Part of a small language model's weights.
Size: 13 layers, 2 heads of 64, MLP 512 ReLU, vocabulary 2198, 3M parameters.
Architecture: LayerNorm before each block, learned positions, biases.
Training: a variant of Muon for these matrices, 5511 steps.
Each number is 128 + 32 x the weight over its row's rms, rounded and kept within 0 to 255. Layers, rows and columns count from 0. Numbers have three digits each. The size before them is the row's rms in percent of the matrix's.

# o: layer 8 attention output (transposed), 128x128, rms 0.0781, rows 39-63, columns 0-127
# v: layer 8 attention value, 128x128, rms 0.0955, rows 40-63, columns 0-127
# q: layer 8 attention query, 128x128, rms 0.108, rows 64-91, columns 0-127
# k: layer 8 attention key, 128x128, rms 0.108, rows 64-91, columns 0-127
o39 094:123152075118061185142152132114123144136129167102183100085119082108051059119136156138150065149102109102097119143117147161107135118089147115137149147116196170187169075117144113185149154134180137123135109096117086087152115053124105102114071084172160138092122170136143124126152102108162181119131159111153088135178140107105168133161105172107115119150172180074182136070185116139119124135131
v40 097:049163088150096182141168095120147057121115096153102128167156189068182167098164177118139107166141149191105112111116125162153142135125151133076139146160102107158100106058130130150121118155078161115081125108217119145156100130159129114131186113059146118125138122037129172117135125168159109112134151107122147090129124105134168101179156126104164094114145133079130158097093103180144085144115
o40 099:143135145175131077109138131154128111101146134071153128107082112166097104134144089127077150128143120088139177133124214150181127101106106076146129172081138101120109174127150144095117136158145146121146149157090133078100134123061138187143153085084144155069138075201163067080138125078144175140142142123093116149174113158148112094098161104116132148115090136174152139082153140176065131112221
v41 096:109112167045154113062122136116040179069143136119127128076111111122089146167132154101225186147164122150140150163107146193093143073110105099163125118185182119090117138141131156119098099101107126147125145075183133138129109125126173125132129092111131102113150136165139131170125147147150142108137082082117135176096054123125118164151097130131220162166156094146096113146127167130141145100082
o41 093:190152108179085192155090118114174137105100093112115125140183118141105119132181165171050134135126131115145094150099108152114114101135140162120140129136137152162147127124064161169175129102191123098130082168071142033153151179121109151155088103155133147153127074114120112161101111099149075166158147126131099148170143111153159064093170102127122079134144177131133142054152123099070141106072
v42 101:161155206168084146091121159151069105110167146108121128176120156156136172093132118188121160112098125110126112129117107074165124146115167078105119127111148112218132159154151220131093165154087118082108094132167124125078170083142119091138177171141139124142187105154152114126146131169102155130134078099143119156155166093095094107145168121097117060089102096054098148141067121100130135123164
o42 103:086144121138163126121178111125104111107045081092153182118098102152106141115156121119153102131096075113092159153130119156170182104124118128120152163095176147112140104074166104137092147172118137158151154101091125153136097053181138114077155043133155189170100144118088085155092102081073121133151127144154074139142089131128157159088165202143149168187122093160126097095142170159176130140131
v43 097:155120104120173146148158166116112111114189155099127131171132116108160163125113071144128175185100138058142129125106117105082118071130156120132136189149065070124152143116096123109107131101136193167135120168091200129097158076122144155158079109140113193168163102130103103101084148141109117062061167148143126133156175143161098109107148077129166166197144142121107113127107084106104047110114
o43 103:168124123111121147059139168196131100143075090144091113110132170136153142112139139109068148062140119126139115108107109158174196162142106160100178093068168137112126127194133136135072105137145155101190101128151096147146155159137115085098161148147084069139122155104080156138087121189100134173098109045095101107119090116048143147166094178153115166136160142153152083121107143163157153139117
v44 106:144179122095156156189146135101174078113162107107146123122121146079144101198116120122075106168178126160125158118117087126165090122097143178129159141112172212099157146140131122130104101120092133224087054121127096096120107098064095076148116107094179123159148125084109119148095109161162120142083067112096164149155159123149132107129125110142122037139158097139157124157128127074163173146138
o44 112:119134134161158089107142108140122165162098076138121141158095106092069108144094139140150177129101191091121137093186125155129165192134094161098160136118078098147145166098134123132144233083144091082101113137094156165110152153095155173175092148119134098109062156131176133142133192115150125098132147157157103100062118090115121185140139140130127194052113124077102099137156108147080097089118
v45 091:076153086178104152178079186100107131141089143192144103091130197167152113191144150119151158108122134123071060099166149085129103100083108122131147152102153089195106121189152137114108105086110107172094145131173092124096110132077092146123160131124161141155178130120086119157190156125084139148116135150089111127135189148091161148158157062158177093152088118139098085145141072109114146147133
o45 095:158138087118160051095142094132131069091112140058106135160074135132150132098106164142125076192116146065181105130172179136107096173151183123129133116154113125106143118085151133124065116138097168101151146143082175143177184057133152127157125079094198096131156122139157131083117088075094128131165083178144127135130106152146151136122112163124126178096117141101163180131125160172135133182085
v46 095:143133153175133081114147121074100085119127112136105118116047120144147134096111108134120114143092111131162089116208179146107116154125170070162086145193200108111147111141050135107094064117112174118120078117091140111139147152146139090207144107142109176188139151095096144167113167133137123156151146161161118147156165166100058068105143172087108108129135111158101140128163074190125125114115
o46 095:117161092104106127115132157102047156133121151076187102097132136115143132142132158151140104150199137146111182174101148076069169120127117168135147127055164068183151134093099101073111152119167093084083126107200138169143126100092121118099102134114199168109127079139096152155107104120095142157117114077076192151088166109136159149172124149148151104155151155083146139158119172102150131127073
v47 110:108180094156132117147151109166073116094170172159175107171128122097150156085163063205140110141139155101062155097163129143070168100119046116118056168148101149112127142148085088125140134094164109158162173110092125131149150132173156076120138158118151140197155186146114128093161135119101124159127144111111082138095048140105137151113092135119084131084107106096146141096164156104163088173134
o47 118:163087196092037156134137159115150162095100175134114131080107163106174122151114152142077106107130122129171140139087105123155084113134117097131137070172133097122136137031157106184102159137099153106135135117191130109140111151142133063133168078158118141081126074070171127134124133163181130170107115168088097139135179111071155125155150157164114137180195169147109092141106108129098121098092
v48 109:068126133150127124126215085116108106099136166125186114110146122130141074110182137132110125098130153125114197178095137115103143084143112177086131136135129152203124093180174133145093187141167145106164137171165140112106141092116136133125061115111063125111113062121159104140144101132106145131094177107154176131142101079142147122098068186134095139110139122130139174132032099155101178186108
o48 107:124126154065156145182111132120186158159085134175141090130087122129075154146116113088126111113120107085088067095116149082207077137117096025108171142149149171076147133126148102145097117173141120158156071167150150128119153141129083116104134130153128177100069153140148154131143163176117110123118089136102124179134101155121071148161126101191126086156132132154144131154124146074124140054195
v49 097:062099089172168166176113107101171115101137121092131161175146125114073143097102118111096091075160078121108120157157124110122147148110130163147174151149142141095141166111150129184112144154157155133104179117139073094072144160141144071158152053153157091156192133119075127134172182142132120111103091167152161092136140134112066077141163115166133119151114148164094086103091138117199115194075
o49 097:131214153182154110114139183118114116091121130145070119076109089109182106153081164160124140096123171085121172114130082193134126087102094070109153200111092047147168122146129110137107105172106098118137215186111124169143111153184117123105153117102095143096132140133130122087114143087097114168126106098114164118137138158097119156160106166102136113088117178125124185142060158108164143153158
v50 104:104066163143156127137169177071101091118113109099121138133097132171151113103145174135124154112117148107135144176112169093125085076126128180148163123154122098078124123084154126111096104048150093115152142161126127179135119081037191152115167089158109117089069147153105107169141158113118075162143175130190167115165171154094113144092088111187109149092135140109127108170049116118126137187122
o50 110:155162090114146179113087103164122131175080128133175111120173147091134062079055149174161113091168136161140127101065104156139092203139140058086139129093155138143143170141122128153117064133181121168166119114108137128156125107159070125087082168110145153139145172145169160098101118136112181079122103092123136160133123087112124137129110195170122050175104117110167116102122100161173100105139
v51 107:160203123107102111148135102149096182098182079140112156116068057129142185110159150154112117153123142168144121201081108146098101175165088113093125183100153196130105130110115053078094130159127071133091101120140125135139095129147174118076134134155137165110116174092180147156107092120173107132137136146079125149118073142085154169163147104102104113120060152137108152113122062164102172134119
o51 113:065092097097108133142149101115125107091091166123131170108165175143122091147102114157094162123132224161101133075124171073165167120132097162168135116138150192099093192146141076191149134163143136102105124129181094098082091172068156065196116138125146155131139096089138081101141133091145113152105096130170109096144169144182115107164145134101116085161159110089124112117134174116080111104162
v52 100:112132122132107082088119116130120157162129132158115084136217133174098108147108094125117161164140083117112036099111147195166168122095118159162101152167186043128109103148165078090118120140144148136157140103168131150149153161157187135159119130109075181122168161082106079195110111134078111087130088104118155135160132117118063182155111088123136091064125154118155150140107160170130140094133
o52 096:075172100103132166228100113130144137134107103112141131189121075128154102119169123155072155079112113108201143170123119120070115154117234134088133138148138103115082163130118131112146146147114095092097107124073108064091123123190117120110143103118147132086123118152147182113119061143144136171159157128134093105104161156111163034117094159146119172156164137107165177136147092130123129133167
v53 101:154160122106130126099148101145116076183123143089120189087195149130154130125146160110126191125168117089133157089152151141146117110053120130108101145102073077130119122117127160186151153164115097154094098140111175144090074127091138131154129155042180117132124148123187124158138083158108101139126134123138136031144114098118101166189135106099118165114154135152176224097142124157151077077114
o53 097:121122105181152158172189149145135151072155154164120115193100172137111062090117090099170058122134093110162098145094198128140139068142163136134152143109174154145098146157126087055122122140182146102139129148092076113135181108159102172174158069127104102093120081148107104119117181141129153120119154147133082136073134095139161099103119088137077139122041111156082161159159120157138122154132
v54 099:116142113097149120144160113138075109119118095124166139100132109185137123073155148144167162186095149121082121143094120143111153110130143095109148120156088188170152123180067143169186138184207149115113076127172063100072094144090132150139104157178079126130140087123057155126153195166165124132156139065114121070186106106099138178109161120134099127124105101165137102147079094111090118099144
o54 100:127163126149106139144129113069176113087127146187169131182149149101055153093119109110168101154165125141147117171153099074121133113148067139109124170099163160126120191117088120129106083143153136162136087160102099108157130122126135147137205139108173090104129112144130067201076151059184149118089082121189089160103114147110128109145132127062133093114180142156103127132116197086168080100146
v55 095:106194098119129083099174083146090124097178130100139136152067140142113141127101103158063147099059114118135079187142109160127153165152102119173177087113165172071154148161113112102143129075075143119128136111108126125119125149092093097112116176154241095121147146163168155071093153139142114074135142133135087196084125119077157127121090098120153191146138132113122141079153160120164139101133
o55 100:132145111179141123118179112204122166094144135167097112105152099110180131159106133107117112136212168197115171103134164080132095086059112183149106095136071095155061121113113098188148156136099127136119115070131113123110122178171173113107133106139110112133084108117107092154100148091146107167087142165134133085203148117173164114100128127101131098142096185114115100155162118141129173106046
v56 106:176125109128124101092159143197089054100131146142143102135142066125139142162134105208101139086123112107134089186126119119174141062152089112204090095101145190112072112142160091136104156113092133162132090189097101140112102182138140093108096124069198080122112137102164094146106162159179146181131138088130162158123160183072118118089107132108148162151115146115154170140102137095126140111116
o56 105:102130152123122188187151112147117170142150164118090139148061084107098139102100164095155109121146111176194121138158160102130110090089117152098197126144110155161098162093125136162129118125110065135115082089141149132155102167117196123119135157224075142116126113139145139123156107102056146134149128131139110127129096066214166122168110150100113069083106151143078069142187107127104165105096
v57 105:110097156218146157137149101132142186111049152128172099062111152182156122144104126121085155139106150171084093173127106149139131098123122097118105115166120081144128107123182103096177094048128195115121015160134101173107123142120163138128104128124084103128118129128139091096153140171070011126158121157168120124161134139151145140156138127113128125127157107121127149099104130143173129104128
o57 093:145156063088088103151096129149175145104156160086101145114166091125132159129168134106183064124149160085117107051187188084122111172135162157136146112064153134143091143124124174136097138130085110112171159117077110059187128119132143176116133118087167101140130134187123171117126128069141156093101150108140156131124161109104071129112115129146112039176076154138133099122114105145189141170150
v58 100:115116119093169145205100181086115174136119116172142073125185098162128159046154155202056111136169138093125091106144097172171147150111134125113109068096140159115146114094120088157069161122122166155145153138102102118098058126086087064109137144133146103106088141141135121112103127168123101109128160102099169208162137128132136136111129151137091151113065074113181152121160140156158144112083
o58 106:094118129091158150101182075166189119157154128161154176138096100065118132122123154140177182115103141134145157148111112157064105111147086144139134186169081173159068132128141140085138101134116115091117120092094162113154118144127190071116093166115102092103153108160078131149095142094085165124118096218152123130148209108081128119153123124148037111153149133116091120135146124101090154113192
v59 093:143087124143157131135153102122097104171183071139136102043148128176158105196122123120153111096142152109182096123151117102157113079090177094124095109124173127135082114094098070112110073179135135163068084137136121198129136173124161128142110040086139156172115157132146148097144122102183152113125141184144130129151125163120095114155133164138136195119194147069130066100143149110134088161130
o59 082:173149185075113088165139160145099162085108113108112151098108158110091139101153140154133139092089069194121151118109178156089101189165145160155152093086119096142168160172113150106189117142102093131136111132183130094182139093115125133123131207134146108098137141095173158088109128098097139119162127032102207108146137138142164161096102155077047094098109097147142143112133151137095106144107
v60 097:125110130102098114104159132189119160136129098118114153184136098191137122078102133166133086155095088122091056103165071136143090190138077150090106192092160091134107109093105094082154113150128147113133135166181125072120135173106153166150180115117153146130101072149140133152131148105156177174139126121089128118142154105100052149053168151149088146170117084160138098168106140127106126190065
o60 096:126200185143104124140092100102105135112175101140148105098108113111135104159137180161106078133128109091175131125127126143118094102143052159092142116149140155073122118149150110114128100128128172165128171109129146104113083058177091057114125107126161210086202141142101117165124122117149164113083132170192127085085139123164135154179074129126153149095165113038170169102149186134129106113138
v61 095:118109105117116102146150105158130143116165070089192088130149099118139115118141081105130127164153123101113138150146074151171092127151110168124116105183157120171171154097113111138121119145121138122089114136168139195136123137132135168112147132099019164151122171119178137057175128051163175123175133119111136128111077107160176128156132149122140159095048170099081098109114189071184077113165
o61 097:110175163144068105165118096093142137167117155063130156098151167172112079128181119109073113131118139169142163154111146115093148148163156102148157143155081080151120076149126138143163105157151114186146117054176098057127147138094149154100186171128160085101125099082186135163084163142155128097106093110131072140129147148145095132092099145095099071165186075181137138150125091130093093166142
v62 105:077152128105144186105186156124138141166123155085079137119123114097119124186139158059160102119128125159143173130084100089095177160076103126172166149114095092122179129111118143157127095109131099216097093111061071151204150099110129093107117072114090168177160159149071076140146131181087186154134128131093136126090132096105119110122121110131106149107092127194143123161127165135109085150136
o62 102:117075158135159156157112161116120122124123124183152123156152115141155098148099193193104081138115127120107088167101087184139062177144143082098130055062159081115159091079132180129145124100163146086125150149174079149080147177177198146113186086145100079177185134149153169101127176125118085142091072099133102092154079121114115150131117114123160129128132148103117127125133145134157092099108
v63 109:112141178112107137123153139128102150146169132178185157113084147141179164157121108064148131127102081159148170107147124156114075165071186126080126168121116124117082132093073156104083170148147140110109124112061166073125121133078107170134149135128124146110134153102146156166158156169062131116107097139101155133152111170116076184122024186135110117147188136162095105072148157083121145153098
o63 109:110123138142204124163123092162133116083076144125090081129147139128154100120138135129089144097195114101146123161089102103150133161178113160172090143107110162148138136119080093100135140108181118090079092113147166177154218137170131086166165161091117116134139124137074195153114148114171097062125172108134133132091157103157112128136183099159174085109121030140106127180075097102136133097152
q64 114:127129116161105085069117138134171144131059148103106123133060143110105157136149071158088172156142115213102070111198125115133102173116138164126122165136121158169099153126103105153120087137189111159145056142190153093115170099104105123159089150167132166085142125092124145193137069090149192113099064132094076105111105086158147132149125129152179107096138102136164169132107102155133125116167
k64 109:121131106130157130093115145095129148144096155118079078153115142146121154106126136155123111105134143150183154187106136092229123183106142076097085137140117116159108125110157076183110079087148142109116098137157084138134090085133111111160189154198117183107130149116117147177126069101125189122150124124099104125063069125120165135094147195191147140136124129063177094178129096090175138083129
q65 104:136145125087081147145161113151139093130138113125172096111071112150087085118116135123145170119106168135027115156162114100177135141109148085139130157147091151101150098046124179142134025110205130123109163147158160112174137157175182160095109110168127181100109100158083088107171158118191103169170170149097109110153108114111116107129167120108101115138141120165123129085164118090129116065126
k65 107:119155111092110155176149118145123120098139126107173141118126146141082098081123144119105137113110148079079117172130123125173078123103120095151121115140171071113151101057158136186142084117156131166147168108173158124163131136151122123087133077159198111070107130121149065114170124149151112139123121063126119146246095127106102109102149179095189172105132174061142166097143113061155088149148
q66 090:065159088104125165123123110189202110126159145079156133135096112120135115194186181144118191103134090209127086111112139130096135151135169096147110117131165061147174128105106158086151132104123148123144122169130148094097106125105128132078152162146106170173144133133094139114138107113122162118149133135106195112124175130082076137043140173140085068113174128105113152064132141117073137159190
k66 096:109130179110142168175150151149144118158150147073135130114093098075181155182111163156069137049145114155072121089151196156111098183139086086153115083135142131117147161126161160087160168106124090171149112099189204139152098105116110139069151177121122127146137095158108159095152117059091162109130123087085171114134141137114154157080167164130155123113138143168107096124142123068154071107136
q67 098:090163107123158056127127178059085120140147096108115159132105142148099112155123168116112106118140084088127089086131101183109089141106170131160161149170104095126126168183195122100149161141171123158136176165157178076114148112223152160099101113138092109118110121149201123169138126156131109128145079065122177162125085164100105183134104087136175110147069130088160183109105150136137104109121
k67 100:135120128083184115083121125112072120171153095160096113132079100119129089164163113181121113051152160082184144138107096106144112171115098101119137198125153087173109117153134086099097145081157148175136126178120090059143143160191144149091126130162097147126101138151124123134158159185183034183110135098113155149127130149097140170100132091111197110182139139132096136150138117114068152103109
q68 092:215155119155083108148111125176125140140120080146127118073158108093102177188105103128127158125174138110092198128116125125147147075112096110095062123117150127115146144108136136143133160096070126068203144080120145164154125165110167134163104121070165134092093125119121202145113120106158173102158142170100142085148099150146111163141201034085125161149126097124139148172106119102079130120094
k68 098:174130172121093139142123062107094151111135075184221095083145110122076118126126125135114157193129162087082134141168109137158132132135137102103123129140086076134135206073138147157136133114143083108183177153103134176110136087085161143115108123134111137076122118101151149098134118145138226080103126163143148115107110157135110163117129055071119157175165151124146123129076093196113142118177
q69 099:106165087078135084103153133109059099185151131142184093110179083142101146066120111146121072135134139144103146102117122131148136163122130075155147199115154129173110103076164127119135117193126125070187137099158138136121133129112191151146089078188208160125147165097109151107078077100097134053116126126112160143129157138116102146103132115140103136081147154142138141088127170112204167147181
k69 098:123148099122173106109159123131103134126165134083125098138142053122149131097114143077110102183093107123091189093143096108134146093159120127155159215087121132160106075072112092101160130173153115128164091140158204171121086184097141172142101116186169155084109103095122118134142067118119132078132113127115180192146090107120147109131115116105158080117135097135154113162103141080182159153213
q70 086:093146129105146085134068133136180086117128129145143124122102121087123141163095110148189127170101162130053123101165065158119104111202142078097163099106142100157129169216104138118138091127129133115137072163130119122146142171113125139104145196160156062125135147143120127150177170184066066103068136166153152149096147126100078103151128073088122110159133171103186178129118119115107127082148
k70 088:107093156166078130096144106127125146141132060206094083150143118139111152125094136172172112089134182148124039129128067144109131152147115125154094164124134169122120146150083111120140192125101092117095065126152093150206135173168127161135151152155141093116131164168100149098202180109079118083112118152122130129164074113118106103160086076107129150174153145118173095134164079076136137086094
q71 097:190106068118105105061078165117141105158106106175135156128060119139115131137092094098114171161138110137074145144182136135137139129104131168102141131081148113116194101167081087157129167120174165134147126149150123138126132170121163136090129116149175158086141166098164069154127118095141147158142090067206087127121151118109104136099063103077095112111186158174108056122161149171128179077127
k71 100:204123098118069142120075119091083129095134140142128132106096121124161113109148130086108117184166104127148154125150190159169156173110086150110125168106115082108169116152151108174163150194152200131193113121114080191139116132127132123120180095132183172105116133138088102107206100142121132189120138083146101163110126113125062123132126105082119140134152135111095030102137114127180093081113
q72 090:119181068095121122119089154090127101125125121127101197101119087170104120109096111118134172092152097144130123205096096114146149122150166195143164150041138169168099145177103076149102147116167140124114134111110121122185073120054125116159141082174156147108124169139094175143093098177124118103134103172109141167115113102215124121142149112103092185110119151134148107143082185116113195110099
k72 090:118156063092106097153132104114094098111141116105126100092139077151078098153098142109100125176151111123107164111134127177152175163127104160131165140113084138143116172162111077116082143131093117094136110123147110169205100087073125143109176126119155142120128177091089133120149101155100180127119103189168155113109070164207185120230164123111134124100131150140168128132053193146123185129129
q73 110:174150120129075157130142186134117071116144142170101082083105176162078138128130141088112133133154131140124109117158120152069108188109127097129151181115098047186155093190089155114104099115113130176095167114160113142131211153170145090099181152142124124080114145161164192122128122093084128101157102129119164115151115143088100156091105113102172073149134182050125135069103146113113117125094
k73 105:129155165137134162152136115140052131113173124105120083144151106052112116105123134102150019081171174134122118149160108116109133148113084158131154180091118084203110077144171146174139128099138139194109139119089085154135114137198139155153180148127103124058112093184095151149064133077145127128154125135110174174142153136107149099138140103098166109166105164101105084100157098099107108130089
q74 092:169121115146136144083112158132127138173160156170073084157202098104123087143137129198110132142195161167109119130198169124139069164116154066119091077087142077122102095152197150149084086121116148142126092077063140125126137110115100164097144181136088137123134171177167142094123090075104121141093186108146156145144113137121118101094137112154137137142092134159152131160075167124124171126058
k74 098:151073155163104152095155137113094161137154155115099123185195079131166114160152090134080111174130136190111067074151141110094135105109151124117092087126146147215140116171109082152123112169107095152098071071064109109099132134144138137121147127121081099110128130147212102160151071166117157090091189117121163100155144145113135126107109092149213130091130158158181105169153129124116107153124
q75 102:137174158148124140139168157066163141143102119204139169165156130136089116161123151178058140179115103124125123116108101046152157113097084094119095139122168121147157154129051122135071154133132118167134108140125089123135109070151100151052184067128143202143124097134155089140126150108066148168137159085147153160126141146123054112088128093106161110064164171119132121120089094157107132114152
k75 102:128210147173177172172124100104124141111145179148161067180146102148140161154100162174088162173142152117148141115093154112095162097084058123068135131095119104171129128154094119178094121108181115144103091130103091135096186105176102138138160086112120179166165099173121109082143111137113088118162157129122102122130146081118108146067197164104088093111183095107079078125133142086136145133106
q76 105:132124122131221131142117109143133142192103168062113066151121156172095137119139105149100124158102139119160077115125120161150126120094159106112071098144169132100165139107092146063124113045100125132078153142121152083162084090135134169177150127121100172177167182165174139158126140212145089079131167130085168124131097110193126144070136147119146135102085121086081136128157115103116156174109
k76 107:120122171104193102167104129149134110162106114087134125197144153137080094195118141122123150171158081117117065119185116152148143124060139148146111089139138180091156131163100152079127162050153130132083115183093115128137121102073102135154090101104094128156140145147148071069149105151150145106114178128098140125116115177154160143097135129091137113134137193056060184187111090137161160138107
q77 099:117104084097203134133170149118116130169134127116126161104110143126154132160130136098151077100107117139140181151170140090185124081134083146106118056132136160150053096137122177153075140113088135193149180117126150160201158160137177119167193163112136141134108096154146140080092168153135140090053142162093113131118126083081101166174104111192101098126072121120127095104090151117142105077161
k77 103:156093123101136152114134089115119147151136182115123205138130072079098181141202145123156147130113105114130087184183103125168105119127100183132091168179107103154126138166100147102064093124135128170116142136092144117156113184116184103211146136182102115159156101117193121096111151133164164094099090145128114093197151030143105128141105121133079172121111112085098113111093125145091104122125
q78 102:132119107160117126138165130073073134118114094128134146070088135156104172152146111065137103150104102149052164108125112113179116144199121107172104128067154105127206105123147122191091124074133131151160136116126142078058203148056120103135137161089119101129098117093136118184108117089142089152171118153147117162140159107175151112087152130186175142180134153140105125086153083127143114192121
k78 103:142132130209074150093158088073083164159139125158133126082109073155132117108107153131125152158124109088057171148133126113149166191121088102103154107089130105143103119133127112196122130094128153151121169170174156096114173118065118072156081146083103096126096192144112098146096090072192142101115113172173120162128127109166138111106119156186163106197189124131146112094123093123147087138106
q79 086:117137088093181099146168136112129089119080087119063175064104120144128109157034111181172199116165118103141126173104106123088168181162102150169078140147137124099173113128123132136111141111132089132049108142087173154127126166172122106087102157103118106100154123101145163067159127102155152146085141122127148118136153107094073097205128191139093152109125083081117141176097130142158110134153
k79 098:064140141107152082184081110118094092133084156148067178102113153086122085130141111151176172111121130119139129117135146163133129161173085152121106137117123145118102137141134178157148149126079095083058095078140135135120071133167116153109162137141143151042150185095149159060154117190144120125133117113156153154081189083102081127171113202148133186143151116147127114142120099202082132141147
q80 097:121151150112059117096109100135091149226108103155117186119118109147095102133150076154145149186116039102159140143083100133063124137173158087097141131135179097196087103150128141118147175112138155166121111089107081115139188171161148191115148154086141079136154132136149106119097136138096157147116130126094117101105130105094199146104113147063176181124162119132126148143092091156173130110089
k80 096:091125139134093155203117081152067170197145135090134119182173102133141074066090086158187100137038070125135133132091096110041171110143148098098165103096085129173089127122130141149162156110153099104135113140100081123120140126138167166126165132079179075180149109162089115190112115157102157161154165136130126114108127132141153147132123124089131152196117104139113115146173137161136140120107
q81 098:090171084151061116097081130142149106154133104165206159082143122152126115155069160151156117154175129114080115086177131126114154143107173121111163137124125096089165167070074144095119115151175114138153062092160170123095062153162107116136091089086123079130120195137138134134141135103120104150151152092129092136110110138163119165189161106155201120179081079091156168144105109138185155127120
k81 099:112155083200078128123141149112093144148125108206132106121146123127124079130109069136147150096130097110142140083141138103130109116135153141086131171171087063163207158098070083120136140115145058145110130139157131194092146200171083149092139095121097117067128148163131133153191116147131123130085126132144077123090081109115163149114111149152195081178102171131075167147145110118190137128124
q82 098:134131148068112108096092123157162169123072152147120152093113191156165140145175136180112116121098125117129150137181116114177071128110087175146141123165148123117065196101108117164168153142108074133055091176140103087127162137156149109178188154139105115141146192070073091076133147095123179068082122144083073131165125129121129094100100113134109114146191163108156085144139105136130142147100
k82 104:180165141112102073153109113082152141122086205102076140124108144104158137083142156102099088083121130137168188104144099145132094121116134180115104095155144169143114137110139092141145107142137063080100113122114119127137162167168116140205193124113166139165184133105130103166165145096162127066131096149129079141096181127182097122086065131093088173151103160064185101139152137097116171082129
q83 102:131105146106106119076140136067090085153150152131134095114118173144111075133140114117143142128145136163107133108146108153108157059126143144082094145118158180145137165108158129141158094245119157168135127109051113119147117101091123055101143153103138137145149157154162147116120237135040125137156120146102177098091141110130090145151131069123064179121113115102196157095143130119121134134178
k83 097:154175125136115170102139155180095119158149129137139096136110165091094104134114132150086148161114118114106099123157102123041186131141125105044142140102162119122153152163132137115118112160146126179147128135129106096170137150114112112140136143146106179134109143134194185097152166139077130106089106061100143063113130130051120149181134141089079094190143153066216208099094092109155143097140
q84 104:133113190165133191131115123164138185176083100159043124032140112052166131134122119133166096144132099107078103109154110119097130159179069145114153114130162168182108109121107162076125136134124163118125207120127122099100097116101083125090134161090128125150144071124108111128103117135104112094159169095150166160135186122079126139168114164145128128084121126081169101140167127103123069197130
k84 102:126147175143142144137114167123129157176107117173123116121101088097149181143163115156200150152115117063089092117174121103083093100147102151139164137080185178175134175063083136125089168134149184096130134142141078086061145131085111104099096114109097123182155135099096132106139112105112171178155075112124159131155107099054129128159112139161120212151080156133089108168142146127094072123116
q85 085:142179086153064165138195106084123156114124134118214122164148105143133092116146108162098128119126127141118102089084157116091135179133122110155209168142139114132105150115092114134155095108164125212132172196117145131146122126137154088179068069134083095178054155108144118159175120171190160094094138114183138109121163113146137106115087057111107098183139138130142116119138123115131100116093
k85 085:118170094122084133179140110109138168057142147159142177146190103153088100113135110085093103044170171152156130104138165140102136099121118122074158150135104124154095123073092134119114142065158127235129168088130132103113123144139146164183077130158124137156071125140079125167180131172200103090154116128164152181119131164103128096097135153139134101113063084127126072121135129101149159121106
q86 100:152093163185096128134105135114168095130096101192128094107117149177101107119174112085115137097204107125104104093114134130109132169187166139169141184118149208098142151102116133093132134198130109094148150124128113088110136135137130152158144136135097112097117131126131107131142122207104120083089142099121145138032055153052084140102116146150098135066077147166116114151184123125104196137080
k86 093:055163098085133171163124127126170086138101129101112118149084151158106119130141113178121094114144121136097088137112109157112072134134147105133178142105128166115137116110129108157147113146100151125210148187113049137143151095178111158136102128151090109145093177141157170145113110107169150108133134098116180137094046077059040078174151124136124118111101174135106125187207167147140169134096
q87 091:132099133139109116116098144164061138118063119158093128149123123119186155109115093068179148180129159092133110081140104123132136108105160163160097091142091140088131138120096102166126091155083173161092168101095127164094158120146141117070149149220149094167104143078160101178105185113149158152161139133113178131107132126065132147171074079143139116133094157100058182174184173158148127121102
k87 093:152148163157100094165083164144106135122088101166102175183093124118208088156123163092123133154098165082142098074127095079170153167107105115169123073077135131125112121200107123172105070138106174169102147123134124151124157151161167128105124114229124118142112106067137116151143168142147096152112134075087141117136146157074084136125052106158083129154116125149132155146096139128191076115110
q88 094:138123148132137144110140143166163098186168112089110117189146089162169126105117104118109139131113062127165161051136134147233155084122148163125129109163097132132144072140110114110154054144149154042128058154100165089132099139114065105173114154174136154118120141130094156142099094088135124138160128112151138124147108142104118146155135123107199052173161137166106091166077105106142072117122
k88 095:173126105189114150151180118146156081113184088158126124191135088102112133122130087154109149058140103093135135079176124160201159099136185143114078124126140135129134111143128100167131047104155156029138093135090152075098101148073069183114137122171164138128143162146108171192090061056116145151180160136155137117144140141141141110101133122111146145095161118134104105114119132127143106133101
q89 101:195099107113138107180143090157135137117137169124136155145115141168112141100109165056157130112120100114134096129110143099160064133149174157084065065101121196158104122111143128078096154191103141056182104085115164123121140121151142128135124142149175149101090114120112123117166104218094187105140088085114111115193140107165157118082135084157079114082084120154173073127164146117154128144102
k89 101:169081095090158172100140074143175121110146173158146099136122103147083126146134117095161123186124070139067151117104089116149097131135174122138145108080114161122136168137178121118104073127118205122151168171150175068224117132127146090154066069104082150103094103076108163104130142165094176146146130119075128145144134099128133168103137095103087094113089157186147169137158161151121104099156
q90 101:139121099118088104089151148167154118165145131098154138141116084084195145086123144161192126126172122082119118142073166162111172105099104150117123143107129161158120163107110184085122116150154070089142072145093118151150144185075161161052152098097073127171133109148149117171122162089145131130101152106080097078131126156121100123182043194154109132154149140181112145153172145106153130061094
k90 100:116086127104054057129173116176166146065133137141135110120112099153187143137123093154186169114100110144171130145104147154106150101118111109058118146184112130139129089105172128134183116155160077105179143136139113160101087138090134160080146146144071130128166091122164107088183150135148132142137182094069144149172094153145099113183052154116138091141135142187113153137117202130121095142067
q91 096:132112111131101121179067091141119082114147139123110165124155122155063135084104108154072041184135137127139098098157150113187103167158191124165159132153091130094149175121134094119111150114182172156143134152106151100154132156138073171107104138115207070110132125065139117128152132146176165125171122177083108163125163101156139112120060109143116048099144144154121134144093135175054123129111
k91 100:205151124138104116159063112100180120158131160122101128128230171139125109074111123138078115112160143102181132144140058140161110185105149102155159064146106110127199117125128087152093140117159178176115083109205140129171137183131123109123091158110184081099111147092132121109154147140145175147121081133102075155143135125110146100073116127151143085130151102178116105145075086134113106109089